Weights of a small GPT-style language model, trained from scratch on English Wikipedia.
Size: 16 layers, 2 heads of 32.
Architecture: LayerNorm before each block, learned positions, biases, tied embeddings.
Training: a variant of SOAP for these matrices, 4285 steps.
Each number is 500 + 25 x the weight over its row's rms, rounded and kept within 0 to 999. Layers, rows and columns count from 0. Numbers have three digits each. The size before them is the row's rms in percent of the matrix's.

# layer 6 attention query, 64x64, rms 0.218, rows 0-63, columns 0-63
120:505483503532486505519522485436513537506509498501515538533464460506463481487502471511530465481464467484493464511519538510510511539506518499531505447495496512438496497495480532477483495535483471
095:498490472522545512453491517474499522489514510507519517505497486476483517478474491522487481497547481482482535562494540542496462496481458511504489564499513461523499463512491484529500534478536519
115:487515483501512511458504538483536470502524507483497512527464454491484540513491524479505526466528480476499474544477528454505486517472525500503519474496454468509480487517545506540482459511529541
098:461510520505525493487483497538486512473507548463479526510523518447497519499479541532561474506483468526444509495521468489456510524448529484521496504497495508498514522548501509520498495502494516
113:530453489463501458533500521488555494510538498473488508477514500454483516503469429481514513527477521528527493466458525511532496488470493508511465489519532492516499493523517498484527486478538510
123:488512502475526482476510501491469547504490509525499501533507515459474528493555505523508510510505503464490494476504498505494495534471475499477489516492508502519408498521529512462482468535533440
105:525524502549533486463481545558496471470516500509486522519498487478494466520505486484531467494513544506504487514507458532512543460515499498445499468462523520539494490541513492499495493525491491
122:524517483536523511503499451529539491485511515513527517539500479513489499504513432470482535543438490547535461458491483508501512511469516516499508506496484505473462486481501501471467504499478525
109:498530494471524500571489511520513510498470538498432538531506493497511482485476491482521486497514524491507468482492516500493434522531523525517526478522554469504478505533468505508467506498496472
119:494499504487497501492487518499529509490462518450470488547498507508545497478495495499492510497516450485522500487489527492582533511435491496483508555498496495512527466522502489520496457541472495
115:504487454517507505499540480517494546480487529499484473496501516505472471442483488490505513504543452548496467507499475532509487516506486496516453529485493526485503480507556547489478544521499464
105:512493538500506526507504506524499531469547502446510481449486452454535502492493460532490458479532508483549514495467533503522478524511519498499498506477499509480496528514566489496492466510501510
111:506461503516522562510467489498485470454501498515497522481498479503454461441501452458503521464510514525499500495517546491490509513477474485515453515482499501495537544477530503506475499468511498
115:456518525530505531520507506469478466522517511502551497504503527466513509494519521513494501458505438516530500447519478514542473505535461486495521457503516477524504493479559495500534514517499508
113:515525488459504505520503485526454481551473484510516526554497523468530529468466496448553494529515494524480508510498487494521476521531485474472502524495529520474482480523512464474507488489469534
118:512477484543453487458524473520516501541484499519514470476516514490482515456524519500527500483512524480479503497467514484493436503522483505503544503476487477514477467464460511555540537507508502
128:518469521500513478487558510480538482523511458496508481475470542526526517504486488497482490541512495513445503491498514494499527486493462534513454465526484510504511519501497499577465494454500513
114:504510465482513496491452486472510520502479489510517499482466507505461465459475505539504463496443442544549481518477528498470501491515481507466505538541526498531496504521501504505481462514503528
105:482439510492479480478481523465497521487483478514489511504512496500543508492514490526498480529489473517444513495447542491483478507500549499491509488489492541537534499542509500478496529525556547
101:487497496467520527491539529525490524488513551488470500500496540473528493485532500516490484490483490499498424491494502564522472474521505469490513487474494558492527497475526478506481491486493556
114:518490461475460507472509486498464464481543467483500479514494470508535471467507505529487482433491476493481521473492474480500477527498510532507550503554497475515496494473464501521467515517477467
104:464508517514525485476500530526520519501536490487468495532460552520565499524470505516490496474476537500525535507530503504449497502478498530489465507451526535491498538454500519495510507524491504
115:476483500468521505506520489517535498521463475494537485534535491505438485524519479532482499486559454525486520525485470531505501512467534508478510495487533481516502497467479431494480513502480512
113:512529463493493496506476548532514491506475522474545464523526516492482522475498515480510527489515463474514510499520502517463469481524552534490459477513480451480497439485496543488491482473481494
107:508467483517481452507518496496488463542518510497503535564484514522516468460506492519478472518511468494511495524476516518498512478473427486557524508493496496475472486495516537478499485473515537
110:535509496511520472500498542494491493484506495499443520463491525490504551485520501537539487497474502553538516510503483451480476561481490466495494509487482458477501505525504497537487479507460540
120:496483537486490516557492513504509481522525506501475559506511501486485450444484518492501528521491496461486494497494491497476500485509520528464504525464450485543492532504520507517543495510438528
102:526522477494481542508501498500510484543492513477494551447522468514479506503499511480466521492505503516485583496539495499531488520490473496489526505469553552528474470495519520521504490527486509
104:477533527490517484468527496502490490498487472443521493492517533498485492457470527463499482531462528541486476495496519535497527518495478464508537494475553441510522475489489536490512473507530518
121:491494540469522489500539495499481507548501521475491512500541485538538538563503518474492457447489507528482490497492497479499447508494510496524486519487484518516474518567520515506500538483514505
118:493507483494476531508532487496486513475532488519541459507487524506488494493513526456514517476446509480472533476508480495547509489519521478485508543481479474482474512562536487478441499529493533
110:493495504529505500514557495504489492518455490525511490481488504435492511527468503491471511477494481534501482499527498438487504459484485534521532531486517544468551471484504515475508451525487495
074:475523508502541532486467478536468526524531455509482544503493488528469466530491562518501508543494521487495521514489489466536514511443483478532481519487517463519532507498484508479515507474511493
077:494504513476558485567481520518502472523487538500452518495461487515494506478523495494461478548523520507479496512487483489492516540436505487486473516444493494489475492491500497483529464475484501
095:475530482492480504508481501525545486507492512510545541511488508508494481498509496519554568525483475489473458498498466535509472477494525471482506501512505596508517507500487498521483491519526485
102:499478518490543465490525543513478513529534487491506509533476457452567511485505451476483506519527439480517481529471482521529502486548493508510510509502495539478477494477512521517508497493488496
089:504488524522508496480507495521485515538498517467534449490510518520528514524512472511460583481510474472454526471510481443490515473530523516538495466500498491512533501472500480488504482507524477
080:519483493545435514513529460547510477504538483483510534490504468500473512489461493501540469483516519529512493538489501494482484510481515519508506494434490465496489488508497496474449490481549519
073:523536491500478468480467534483486499520464484467496562514441503509508527498553526476467471493516501517497519467519487522505521504467537498493494459451518493504504499500496552484472512528506473
078:566475505514498523514492535471528519468511513469487475500528481429510487469533512468522502462513508468478480535527522515483482527498470515527501491511506507500445456495501521502528503504529474
085:483524500488513474548502514502539470472506523498494529492502474529529546467526492507485526446502498494500459525505482501459462498503503534547495518486502461509488542459507483458463510498506454
087:512557517505516470500495518546520537508522520495534507435467508513511485516509472488489492484461536504522464521496500471444493471521499484533475452483490523536540484509487531499481521486489516
094:533534498476485500493529475480514492518483506512517511527495559442532492527491479512506485490478498486498496483490455521526479483572515520485467495494501543474539461476445477516499482527503497
085:472524530502485505521508490524482506508490483470461525509446498518491471483471483478463500495534525539498473484488499507515559505513508500500495548474529482497458519473502464467476473496434465
083:481474486471502514523498509498494504462491507455485505490491507524550517520505512517525518538464529516467464543496483519485509487485443470490483500484437520534526512558459527515515503505510470
074:497512555504468456512525502460506512509516534471488505499467527509492520546499509483547520545521504484482502513498496470517511483494479488492449489476496484542558536482494471505548494508516543
086:491520486561475455512490501486453527511517488466483508539554490504521518524486513494516527559521514539513520465460495467489499503466483483514513517476513498511507502464509537486547530482505516
091:482512504494501534510480520460509500504473493502522508511499540540482511524486493514562488541509504493478478517532513469556500474490465467522528542453524529496524527504468534499545509524491465
090:478506496500528412528489483519444496535500519510508491504461495516506499498502488501493486510476517515494581500512535491539468470464459497501489504508516501509504514459500506504536552508493494
090:472535509491481513484497459486478496496496506513482509498453542499539505498497516543505464542462479521487511478479535511521511491519476466485523557505481517546547497496526454486485522521528540
087:457482507503490495517474533509485466456507523497520486480531516508481509530489507473491508530501553545474548542535507502476461531453495502556480520527476498510503527516518519463493498481526522
073:488548518505465496502505512491499490535491561527452505505538493527468513483490561501485520545478479487525471533508506498506472483458510496479476544484517485548487517491496532517516493529477470
068:567494505506518514481528508515459503524487524518489507513508446507500538487527467487449501452564518509516529480502498459496467487542535506516493483486468514496523506498481473511464489479512525
081:472457503470476539495518515495452501524516495519515481487502528519476525512467523507521514516474488505524516519531487523474488505442466503507564539513529511477496524502472517553505527457522482
082:477477503476542498502507474495512515499498518496475461490492522478458515519451532477512500524487510505457536446569547496477533465500468466504514523483504453510503492500469531524488488509510506
071:489493546530498497501499495511502530526544484491527540494491532493509518495473422517469526482526467539508488475454506483487500483501496453480475531500450495473492514512514495538544494506505464
087:471517508510499457479464503501497441521482468507510482522488492506467484514502522515530477523488495464487517517501458536536479506515503489486529542513499495485476547485453469526539484554523458
080:484530499454509492506496484508498520519460489505585488488464514495528485514523471551478515494483468513494519484479512515526544532504458499507475486500485482496502550509470526503478436488497496
099:518535502526524450538522505529497482516476502469460545507458501516512464505479472506485497513508469572492473533482515502527488523477468489510500491490501480479504500453504482523496494553470467
087:541472516445500511491512475481498502475509440522523482458510523485491463486537495473518578477463486511510473468456521498510520518477538489452512524513492497500506484508502511491477485484511492
105:552490503474462533456514521461523543504498484500518468494525531483510498500519517489514508500452461491503462531488495496503476493533535542488522506483475517474509473532461469523465463495469525
097:463476494526520471506515477549489492485470487519493498500508473490520528491468527489468490462502535515524539473511531516500528499430521491541509466502523475510482520477511494484532543506537552
107:536510486531496528517518488505515472463481514507471498493520485451497512503526480523478544466500488549506516498477502470493503496517534518548523471534501455521512515482576469497480491487453492
082:479532486487528550467508450456519456505532452498530487486521477509453513540521483515514516472507516511493509484506483531484501507522543517498486469508493494528469508531508520535525507481541459
# layer 6 attention key, 64x64, rms 0.21, rows 0-63, columns 0-63
105:524485480472514527484505450487457486486496512545500510496496491509502479536555482537497506500521498455492484500491533498513486524526518498546508483531516511449501457539523538509482557511465481
089:516497506504502496442511494526509522517483493493457509512523536510469505484523517518483460487540491525495518599514480480520481489501458463472514491513481483505451488486472506501528536473515501
115:513514467484496494462543528488506465460528525482498515539511474489488514523551470497509513512531490516526510525484516445501444529479511498504494482534452470549505484511510472478535471498490508
093:473470486527477462472510542525549505520521500479500481558568510466547511506492508497472515490523554491491504518500495530487458500485557523472503482499492487503490475521511523524500508513490516
101:545476504515482495486477493440520518482477508500530479501497480512464469485515552469510506506493474547503488520479532495528517495477517463476540458484519516502498476516541507535512436509523524
123:487466480559518450441517478509484511505521528472498457477499483466502539515517515512554515507480532486472458489500473526489496492482515485472491507486483479511460514478500526456500511507528465
111:522512497528499536449504526505520469516459476505510485525479480453544512469493470507507516515554518527552509501517476542507500492489485504485518475503508566490498486483497444505538515497493521
110:543481495465506486517448480498504492548466549514497561482477489462490481494502537483511514534459522510533491462511496488464533494456516491517472549519483512502480515523508504470515495507495478
099:475482496511496478541486529464484503473523523487466523491426534519514501514528490517504521514477498487537504545524491514462498484513545476503500443485535521493491489511487534503472475543461506
116:469491462471505474518523464517491533479508497507485526528509521508499501468506512503495535486492498508508492486492501501509463559445489464486516566483472538545479516519515490517537500562497529
120:464491464514497514503490529531459512513457531499489496488552478473481498499494494497506552456502484511471515524500557533505503503517463450492455515490525527483474525495508564486509514503502479
109:505473554486490515495516475483464471471463497483476462507504476505490487535492455513491456462509510494524477507481457495488539521525496469504489508463452510542510501517538483502493464539544508
112:513481483528497514499460529536514482483504519508484523481535507529438461476529520513503482496505524499564516464466516505507536490518484476494491508500480502514516550504507555526502507436499517
114:492509512453522509519545521512491468488519497540513472482545509463519516480530502495524504517462496528470528456482449485488508522485470486533539500457500469496511487477511510548492477468522462
114:479506502506522494485487522471487485502516508518524506508476542505507463507465489495534481525447502520506561482563524530568524529509524457464503522504498501505478492512492460533486504514475483
105:509494491494516487508580510497508496505529480541524516488471478500486490485455497519486524478519509503447472570500525494470498465508478462504509495483473464516509461501462491469513513460526492
121:537517483506482511464501489469544526498491459540513510503476518500528514470530435498478491503472456507467502514481498452518512518475476472513456523549498491514507513502501524551477483470502524
120:482497513455536447463472495504518534476477527470506514490479493522455511488495511491500463515467496516505529526482494497468489457547490515478532523477508505495467534546496556502532537504495515
108:515464467471475470483539506482510538507493485483513459515564504528491508527498502528459487515520486505480475512456543479487537460494540481472505484510477543496500513501469492532508522542475509
105:523492508490521523511536520511510482521484558516462467490499523473511526493524499474481464504476485478475510497488474520522479480513481485494463477474493543521562480485533477514558496517443479
115:497483494490502490533520499558475534473485492532490499516493532514511519481540521520472529500493512516498523496475476477499519520542551504552515505517512440533518555538470467518488505532506491
100:458524501514485466499503497514514495500486453465507496534451467504558473518517511506482479482555472501469467482540459532487542488498480533515464487520506513503506506489527507506531476477457503
117:480504498477523514507447502491502521527518498537476503468555510464495475505487501551482511511479439564512531507469453490494500542484517473486495519504518476516503504512523470465518527521505520
110:467520470488533515485496517496513483464499539493517518489521553495528492504509467450504567462519471502519471525524480475508498513526510531500473496489470494476476432499501478459515496474485491
115:504483480506478535499521495484492473493491513500542533548489488500483476466505503507469485512523462528478488484475492489528494516478487499531514526519505463456428524441485516523535521524492450
105:472521527523525456467492502498511522472505552527491494475488515459480490495473506482501465494502541507473507492515539483445475505519530467499544508526481476565501529498515527535516469502476499
115:414526521500482542484491494508491456518523532503510527529515461562518477467506511489490518557494505523510493515488468499480481467512524483493495495477460520507518507493510496496474471490469534
100:465530495476516502535550477488495513523507486525488492490478471485467474484508496478508510498491537584537511520502503483570491453497507528444534521478490493502504516501496520520468489508494506
111:510541538511479448525483496492513457484514482470558484518499507507537503473482537503486475492523483508534496533482481552528453459499509476487494494460499501527502476506493543482514520486514456
112:486484492508481477509548474486511477542519485492535500525507486478515526556480494483482421506509509516505473526537540476515502530508522501515476441451525505497490517490492519522475474496467492
123:497495474492490499491512493548438484535536518464505488475495498506517519475485495468524469489472528512492526460503539522516514483533540498531464477481429497516475478550496497489485505500528521
105:492568475479500503505511506474467507516437528523529514527456499491477500540506496532476512501418491498486480498504491507494492518478470552469533506498501510540504487500519524518492533484509492
081:485494522516469494498510475510534487502503547554498523534504485496468524480466564492518473461499532505480512526490509558490471481481502551500511549487514502511495494510509530537499515477495451
069:500496536498509511536506493452520496460486497465528491464525494489458508504532548512501515530513498515527492506476514494487475470453483516437506510489481497556487493499497499455497502444466465
091:573498515494506524502480471519506480526541495564534508475500476490499512470479475492449512471501502522501468488468438474514501529528509503524479524477495486508524471512492471496480509547494486
107:513501550495500550505503464483511487468485463505503513532497500474542446503505487482519505500497469536496497501523471497523516521454443495493516515544480527464517475470528453527527518502510472
086:547514477486467518496523507483468497517499504541464527548486505527500500519500495542487550474472492529529470512516516492563461486509507532518504528483496527460466467464495540513516517502490496
089:499510521525498518484521501488541463522498496512486464520495497489499496478530503481490505486548500476495510528499522520536464501523564520512506437491534513470499464529516462523525480510425508
076:538522496466486533571550507462532480477504476480521504546563528507508494478501487507505509525528481476503504484536480495468514504528497487509476493501532539509487457511483531513476499503469481
083:449505489505474517527544518501469501493473478519501551541493525477504485494524476458513495520493489520570505504467492492529522523477455486500491459513458481519506496538505549502461496501483505
086:512487473510501531508519498454488515471492483530548504513500491489480517511539461476468528485481545563487528508504540488461465506481520488516501453537480534485523450505498521511491472495473508
098:525482499504486518493494523436549475483522499506511513565491459549519510501508459491518501478514491502512494548537499505476508502526457517488481473494488499491538475462485479503486505486498567
103:520513480472470555520502502500522521523518484557491561477500524504490514494503488531497515464517462506469493456509482462520525558486489481524494517526543478502482538489473456509498492486514491
088:541455522521534505487481526500497539479512525515487473485530516477527506484558511496519475486475569474449518509518511466522475491482497475505499493484513535482499448490508522524500521454486499
083:468560525517488453502462489498524516484521508511542560494488492500503503471469471495477523511513534530493498484491494495529504486515492544509459454500512490504544483473495518465506535491442506
075:489538497453520524514523482506551467494531532505498530482440490500529543509495498532454525466474496493522475535506506518519478486468501514522484454509489536507472483489490472494458496460501512
087:480471564496460492518534481539518468481491533470481494480497470524535532517473469516514481481516484476505468506500511496480481461499535513483487486530476545521472498500526515525526550519462520
078:470502531516500494505489517542509506515517503509478511479477465505512513478494468521470501521490492484491547536470497526514466530488534462530416524519494518533476505455504505503517502471509440
094:484480540508475500491519448492501518537526473459482455500511480499508516504466545533520527467506475527490465546518513482443497454470503488496503501494463511486495485495461522490538496461506487
093:507474507486502480520469489544519564512520552515501552487506505532506518469469572515505501498477538517502512446523528483477502491513525472480468501500493502491505504553518472506508488486515518
098:454494499541491477487544495496499451522477488470512500509487490504507528480516501522458492533490527496506504509486522506471503423517545499480497467502493481483479483457500531431480539507484511
080:504488534496515479499522523493509524476541500451558482470465484513494513514467492493485485428476511517503516529477503526490515483533515486536514499469471500521472500521526497474476437513460492
065:510459487482484521544493507509523495472468480500511460547460511479495460529550513542521529485503463492530472474522511512469495484510504525511517495451543477491509466464483493477528499517479532
080:468535507502528474539471500556501489525477494474501496532464466511497501481475499491532447521498531503490499467477480512506427474496493455486538500476486485495463525499499549495498510524513521
084:493522541502473471500516517512521528523535485488508536498491476517478515487521536471508494498486562488500461529526507563529520492531506497483501473466514511500466536496484553506514477497554466
072:548480533501507481539467466498471494495511493483446495495491490474499495464506538531512534497494541493491516489519532460536506474520517544529483525510491483520490491482517478545507500542439473
084:557520532545490514473481494559492546559492532483474518489497516514487496492491490479486501484534527502493504488461475496477486462474494487573516495481489513510502488521474472493499499498505447
092:498494489499511483507506484483492546499515524515472524519516508489422474470508501504501566479452489493486552493514469485521482491494530471481531566513508498513491524461486516524483521535499496
099:516492524459509513521499497472519508542497503508487497450521490465476525470536506494490510511471484520467543534513515472493507503478473511548518553540506504499484463501524507510529516449438481
102:503506487492527482506485488509491526485516524524468483478514504468482476466503502487531486481428510527497507451462488512489527524514515484482499506471482485566499546543476516534478520555516525
107:472539490482533524499474532498522478492471486537534503513478504535469467496506463516499501462454481471512484460448493492540547547479472501522494482496510481470506532506483480520470481512524524
089:474473511495464516465498512519472466511499503474481460511533510499497477533472538455500470523543514498469497520522543483493498420533535502489511497487488532503498483519468499491504534460511528
104:475451503469519496490476492499490491448510531535473501481512520524461488515555496516514533515451536519520533499492516494467512538524514503519551502519504475481496535511533543497508509510503553
090:532476473520510484479540471499496458493513462481479526509535501475496495481474483483499510481549525482508503477474425516502509509520571546548485484497525486497515524491488524478493484503525508
# layer 6 attention value, 64x64, rms 0.162, rows 0-42, columns 0-63
113:496513495520500530503459462445496521545526479475459522540484529487500491462502499512496489501497515543504493520538508496465517484472503450485507506512571471472502503534516542486527487503473496
106:502503513453524509518494551534477495508498533508488489535461467485480506458486478488513493518518460528451508529505472504495444490494515516535489484492471473444482531525486503494491533466526468
099:495517507512502483446456465541514482490523490529456487499536515508481493511465478527482509479500506488534483487487517466533468524484532554491492450483483522504482473530477502510479512480528441
107:487498478538499525486460524494487503534525491470490503508441537505499505493489508468501479450455531527506529505500524518572540520501557503503505500524536521482524488494513503495521511501451488
104:476482487435490479521507529445536486500492507508486490491483512479517478457441506484497452521511519489506478504560493469510507479472499528496464524536490490489533532506490471522528530508515469
113:538462483495453494519520522498497484550520460523499491524507489466499475516465482466486491497442495532461531491502483503480531502523488515454542473536502529522489506468495522481529469520464496
101:466501487478477494470520449434510502487552525471497514517504503484502472450455450517527492495491523501495476490515533556475495523505467508510479545509509514511494491520504499480494540532484504
097:516473517436522465539516563508512503490508485456492508497468494494515521518495520490447540512496508517490479490488540500477500512518503509517502532474510510506472520516559484496507565474483527
096:546479465515488491472499560521491483514523526488511486495505507511525456482494507519483494490503465500464481489453485509481498443465468552530525515484493514520514563500512472525514522514480532
094:466510489460500513479494524525465535452470524512470467490494522456537527479547482508501451525553503528500493476473532495504483481497498515480488495518537494486502517493454488477496473508552492
096:518518489470485498474516476505483502544507454510491495500520488441466525506524495506510462481511492488481465480508512510510553497547488526495500538479549519509499482541479515445547522533483519
097:500473497529492479487528517459522502512493498520467537438472535517525450498490524525487538499550485520542477501539501504498494495518521490496475549454467472498519487508532531505486534490500486
117:526446473515498490480507530492512500506548464516508487498514512474506500482518470504489544519479481508504512468486507526480467481489477537539503433530493521576458499498474501523469511504513522
090:503458488502505481478484499521506516475512508541463482521509503521500559488525498469527512521532525533471461539514496506487508489486478511501517477518537482479470555470508444557541498487487506
104:542512499480441503481525474483540518472524469487466483519502485502486527514528505507475508518492523517535504449522485492493472511558491463444519478495497522485507520504499481507507533434494481
112:477483471483496497530488491523537474479502504501492525497551464451512502515476483555490509515505527476508498495476513467490526457523487534510508493566479485471516510484518490529441469531511468
121:474472477535420506499535486482540506465459544509489471496482497493511486458496543519511491493531510527487534479457493530513543527505475489467490506505473510458519516493503506507475527483502488
125:474456524498479520521496485518533475474445496491515518486515501471475543510507514480491497490468490497495458517506460493501496522525537511505481507489492458492491471559454491471555477452524522
110:516479528501483507517536523523541462514514491521495487512503521411536494499462482463524504512495495516483502456494537458472513472499492527495469522502520495489517499506494530546536463524475513
110:540497520493497498481496542484441515515492500482491558513505520537513487505541455527519512516480517535527479465509502516477479497519556507491526492524500496550533485437501492475496494470495483
095:498513511519524460496514502504505522518459516494484496499502459527527508492574487504495496505482496483519507474523495527556501521549520507538543463540492491500467501528537501473492502437501531
121:515492483530491527480527489490516486486506487489522487462488496530467513509521546523489497548543513471485502490514469503483479519519492467479464541499489494504490460557559489549482522498456531
091:504477501539513519509521507476547478514508485474473521535475470453480469467510508498481519471494515489403549479517517513506499481505490513511482516506546522510470475525513544501494504496510513
109:474517513501502441512506515486473475484503500530471501505485535519494524483515490499531453487487470515508465488458514526535530523482480523482533501491543539467491452509450503513460516531510541
116:512499482470492491529508550484476538468532508528526466485504485492548480535497550491471449482496501532466477480486482530536482500524506552489530474512511534505489532503508478522474516491523528
098:505505495519477508475513528515549487482515528457497519471528460524533473490500450515463493495476479463484543487481484478541481468470485540508558535491507518519494528523474508520528479518514514
122:489523513488505513514468469497505510515525502513532461537483496523427504516525476504547504542525502483542517532522463466529516503491538479536479515462510472501467505507529498447521500487502481
113:499513544509466487511520490472497488477487520514526520496522486502504488503513503487512452450473489485455503451507483545535548490449520513503506500497549516541483482507436507522497531471503515
130:515489477512438508501500477521515534522508506520477523515479462488496481541510481484513504522507456513487498523533538540462513496498466484504520541445482504524468443533499479515463514532512507
124:508520508486497483529534520525516508455490548528512532520495517470521491490459525502513491470491481462513503451534494516479473445465451477514540470531477496473499545486482474507487490508478515
109:506522529470509504525486512493473507533447480471502512498501516435483486480469566516518526484496526475501429482495519483499492520512499527513481481485482533481549502468498499551526499500494514
089:506484506505480510506498523503539504544515482497484573518488514477501519527472521535467486497513524465443515489514503454509489464479460520492541485526535494490490502519453488513524511557489494
080:535529488502507503500506491484495533462511465516510540518484484486533524526510511539547474519506565491506515500476461527492541502541505478481471480450547492476473505474494495508503496471476542
098:508560490498495519521511511505474526496537485456532478509505468499493498498512503466489492528503546508508492506489498484505474540524526472443481448536525506480531508547520478504520563480507475
113:509476511455548507447478458471508502521468495520558506508507478513511444501523543511540518478522478471504493524503502499522465480525492482521519557500504491507498492499500509516451498527508534
102:471478527517550502502484527453513440500480518529465491468483505520482530525468499475509532508524458484480460466536510501490530464481487508506503499493472484512488531485465464546463508506500495
082:524519506501530510477480441455508476511486502532446463508462466560526516470459492488467488501489536508498501495502494490527487523500491527455528503471533480492494515480524528494515495487542472
082:506473521507506525477509487489524547508531490503506503551515512461527455494499446515496524506483474465520483513517515466481484412487469473497531511493507490517511514552508478500522465493520497
079:506554530522451529529493521511501507454531527523529531483525490478512519514515468470472447539514489505511488500489509481484481530549491506480535511511495504490451481542493502481488487485549489
089:493504473533493479526550532514491489487537486502496481489523463494517485483503421481482498501439514495504487490510493484507509484520493514506499493517563507499505546481556499485560481481519523
095:500490486482514485489549477490486532468498499527462510511519520533501497496489511425496480527514467470480502505541487513508502476493473538509543479508492475518466516443496500499487437528541492
081:480526491506431516489474477519494504509505543466526520495500547503507476506479540475455520488514497541494513490491514539470487494491450510532539502507487501526471507520458514502509431516493494
089:488516483475515538447503513519472528489520494501486513534503508557498492481498498499499438485504513515480494499451493495519556489527467545483526501457567523487472511469511477511505483488491505
# layer 6 attention output (transposed), 64x64, rms 0.133, rows 0-42, columns 0-63
111:551481501517508469527533517531485543519497508532494507495518514497520507544527495543458506502539526505502527510517492500464525516503547531502481496557492523481486525464474505469461542490467501
106:538522471539461521491548530470497502536486485501535498469521511544488497482539505523492502488470497534485504494475483501496447475534507473514562494513500476542506466485467515519494543502511500
106:487507484473491535480496499473477542513501510498495518459488511487485486524423497515515483442505460502485545497473514508496515514557479510465480506478526502466492453517464467523520531495510515
093:502499504500492497478515432504456502500528499549502511508484524517529562496462515510467513475487504517492474521521490496444537507465492491502490557521468529507483482488473460466484526485513484
096:504505509515498521461527474500510487551508491522494521505501474521487501490511511512523506527471529534458519488527419521464481507501558543484497498461526481497437514495485508495477497463484510
109:490511511519549498479541501506504500515514483506491521509516518511487530521513510509484448488535499478507456542474495526520474527426505467528460560457499504494476517510476500496458487481498471
093:510544530489506533494475505522457491527470458521483463485452474500544485508506530485494535469486503429466500472515467505480505522514566523487522482494505482479484498484501505509473524515504505
086:531508480519504495487515463541488454490485502493496505533508454538495481534493520499502472485504478553553489510519487490523468517500488535568544484531517459472491513509463509510505522524512474
094:497510460501496500506471518505456501503477508513525467515509459511466525521504472533514499499431498485509479522521497521503479511469511430504510478488541545444506485492529524486503520538475472
092:476500486516472518491512520458496491511542499481527526497511485540496446484520484526530576520535509481497540528562484468487508488524506496496505525485469522523497502493493538481541504525470507
091:477522534525519499476506499539465512521518484516522491517474509499510480512529509540458488470513481464511512501539492483552500462541437506519511549486513514517465545480506540495510481528505477
105:513489479513566502477455509540491501488516530510558513547536495487523492479515507508525485500496459539512535498513475538491530512522525528493537454508514467484482476501520469474500505507487539
112:458544500500514523519495532517477505490490526493474462462495485485491505504455503489552490451519493480540482549547489500472454551493501459479503505467500481498538475495481471504486496517480488
095:466472463473480463522500496492529514462495468462495528525514488514542511468494474507504519462485511506517488510501476470427438530492512536497498505525503509487483497519475559524497516524489491
104:481519486485549471499479494487526480469510456501507513460458492505477428506494524506457465499520507530530503553481470528499485519480488527475498516518540461518483516539465522506509492493511497
105:484517495468490558522515435478501515505501511498513547483502491518486464518510498497495495500503540494497512469533522502522478524530519521503465472427534497498530490507507525431483491488528514
114:484507473499533507477487497525503478465487466511533528488504496520486467454503494497468564509493462480548464501484447561478512463481534520479470486468514514504508519496525505471523491504495479
113:512509467524507517464515499501510501492480498494490501519462534480516485523468474558514494488491471515502461472488531475452499482531446518524463483522466467533481530513544538512497464488487531
113:515503511484534543490489496485466472517534485471480543512507492513482510452515507464493457490515515512490513492534477513481498510507472447533478483474507466476463532510491503510457485457445460
109:488499474517486491523511538487466482479513529507507489525471454497509492519498559508523503511490540473487513536489513484503489536427486509494520512488460456493467444523493505469513493494493552
093:558554511493517469446482506543513504481502525512523475494461531513504496481488537493508511495456508494525504527539523448514470486511477544482483535525485513514517472523474503516514491469493529
114:514510511461518470492469495508488491458522504468495494523457517496533486508505480512518476501478509488546476498480465482512518489541545468501536446548552485508506546516504466468511458500494501
094:536519524530533541514523489550462521494498530489524470463520549518535526529522503462509513500518512522533504513542474520518523515510491491542491509517499503518514552519491504492488532466518457
101:450502543488455507518434488512477461501479498499530477533510492503468473465452520501493528476529487460497497507497503500480491456532501497517484547510489486475489506462444511510518482497502473
111:477509505459518475505470464460507469541480503501544493491477468542458489535469475497533506473504444523502456511515479472526472493471522478500514537478499490512461487520484517472492470508499476
099:498518486531514517459454511459494489491490484500519480458489524533508486529503493500534484548457511506460492540535541544491520520505491471514462478500534548452523516497501518511503520465501493
107:503480512503459459515567516497519504518511474533500509468466510462530542513503492491472506506459525524518517462504523495474492447531481504516552477491478504487527496506477474553522492493518522
101:467498539505497469532487541502472479526464505507511480499453539518485530501447512453507524517483464511478476494515492504512508476463462519515454514516493478488468518489522519483525489445465483
119:456491529501528494473478541464500480501513476482526472500529541481499513555532563498509466446483470493507481461524497505510494502497515528503537495485520512515564525484507509508505492527503478
112:549535485525516497508453541455535494515495463523494524514523515499431529489527508465502520534529540502502505538522477481511502517494543495491506478513506478495497471534506533483524489477524469
105:539487492488497539525513478494505503520495531486474505524512402502491520512487523489482498484517504496526497498495452513545511470511450512460497495521506509545439524511533493511496494508532509
088:496477499531488489506482441474490560495481478485456484485497534501475502522511521514514465514507482474497472497493487501474504523519481490492491492494533485491466498499449534424481497481529438
096:483485458510502479509494487499472505523490538482473499486468495477474496453509476514506524482481454532512485489501488496460459541483466467508501512506505469510445494460519555492488508520515432
101:502476490486506497501494521473500518489480514549438508492547477491478503481521565549489484512444503500475510508504526506499467529496480560486517537525546501512469520482493530488501526486510511
114:524560545501500490549503521535503517527505518488442565512472503529543512494494505497453494533522534528513514502457529524491508472513516490507470481487512502514500477498513509473508484526465495
098:503486519513496497515487488509482513502501483508509510501478526504534441491489509536560499499486500520559510483522490562531527489520532488464527503527471510476471487519482494480483456567490534
100:511465517551483510520492548505533528479508515496513518536532508504481498496498517487492508486531459511574488510481450467449528473491494526533515518479488491493521492454462476486505495520511529
099:523499494505502478501502462513474496504523526474478463471527487497499518517497542491490501473509501493495531440468483504523511554545562531503431484478507449496479462503501480492487486490485488
090:491489483512554496460508506502489473496542476495521483500530466545462547483514523517456472486456551475497501535532468501465497497492515484526508452519493481512518552516494495509524516484508492
101:482526482514487505459515477504465482501501515508548493560520524499467496519537536490502538486496500465520533482508456469531478500490555537520516483498529458515522520503489547473492509503478473
095:510524515500472498477461492497500454501521485512514509495530487496512496499466498491511518435488479505538480483445509519464496510465565481508494476509481505500523472499547476485546559502513533
099:514488524469513517526490493447525469465478498497504469447506488543520507507531428476497509478490488483487495526492485479509476526498504486497463501497436499511477506507521462477467499460543519
099:483490467502473491527507496484514499474498519505475495473553506475480495498526515509502557488486541514513456499527512493453488528462510495527538456502486464527512467487521576460488517494501498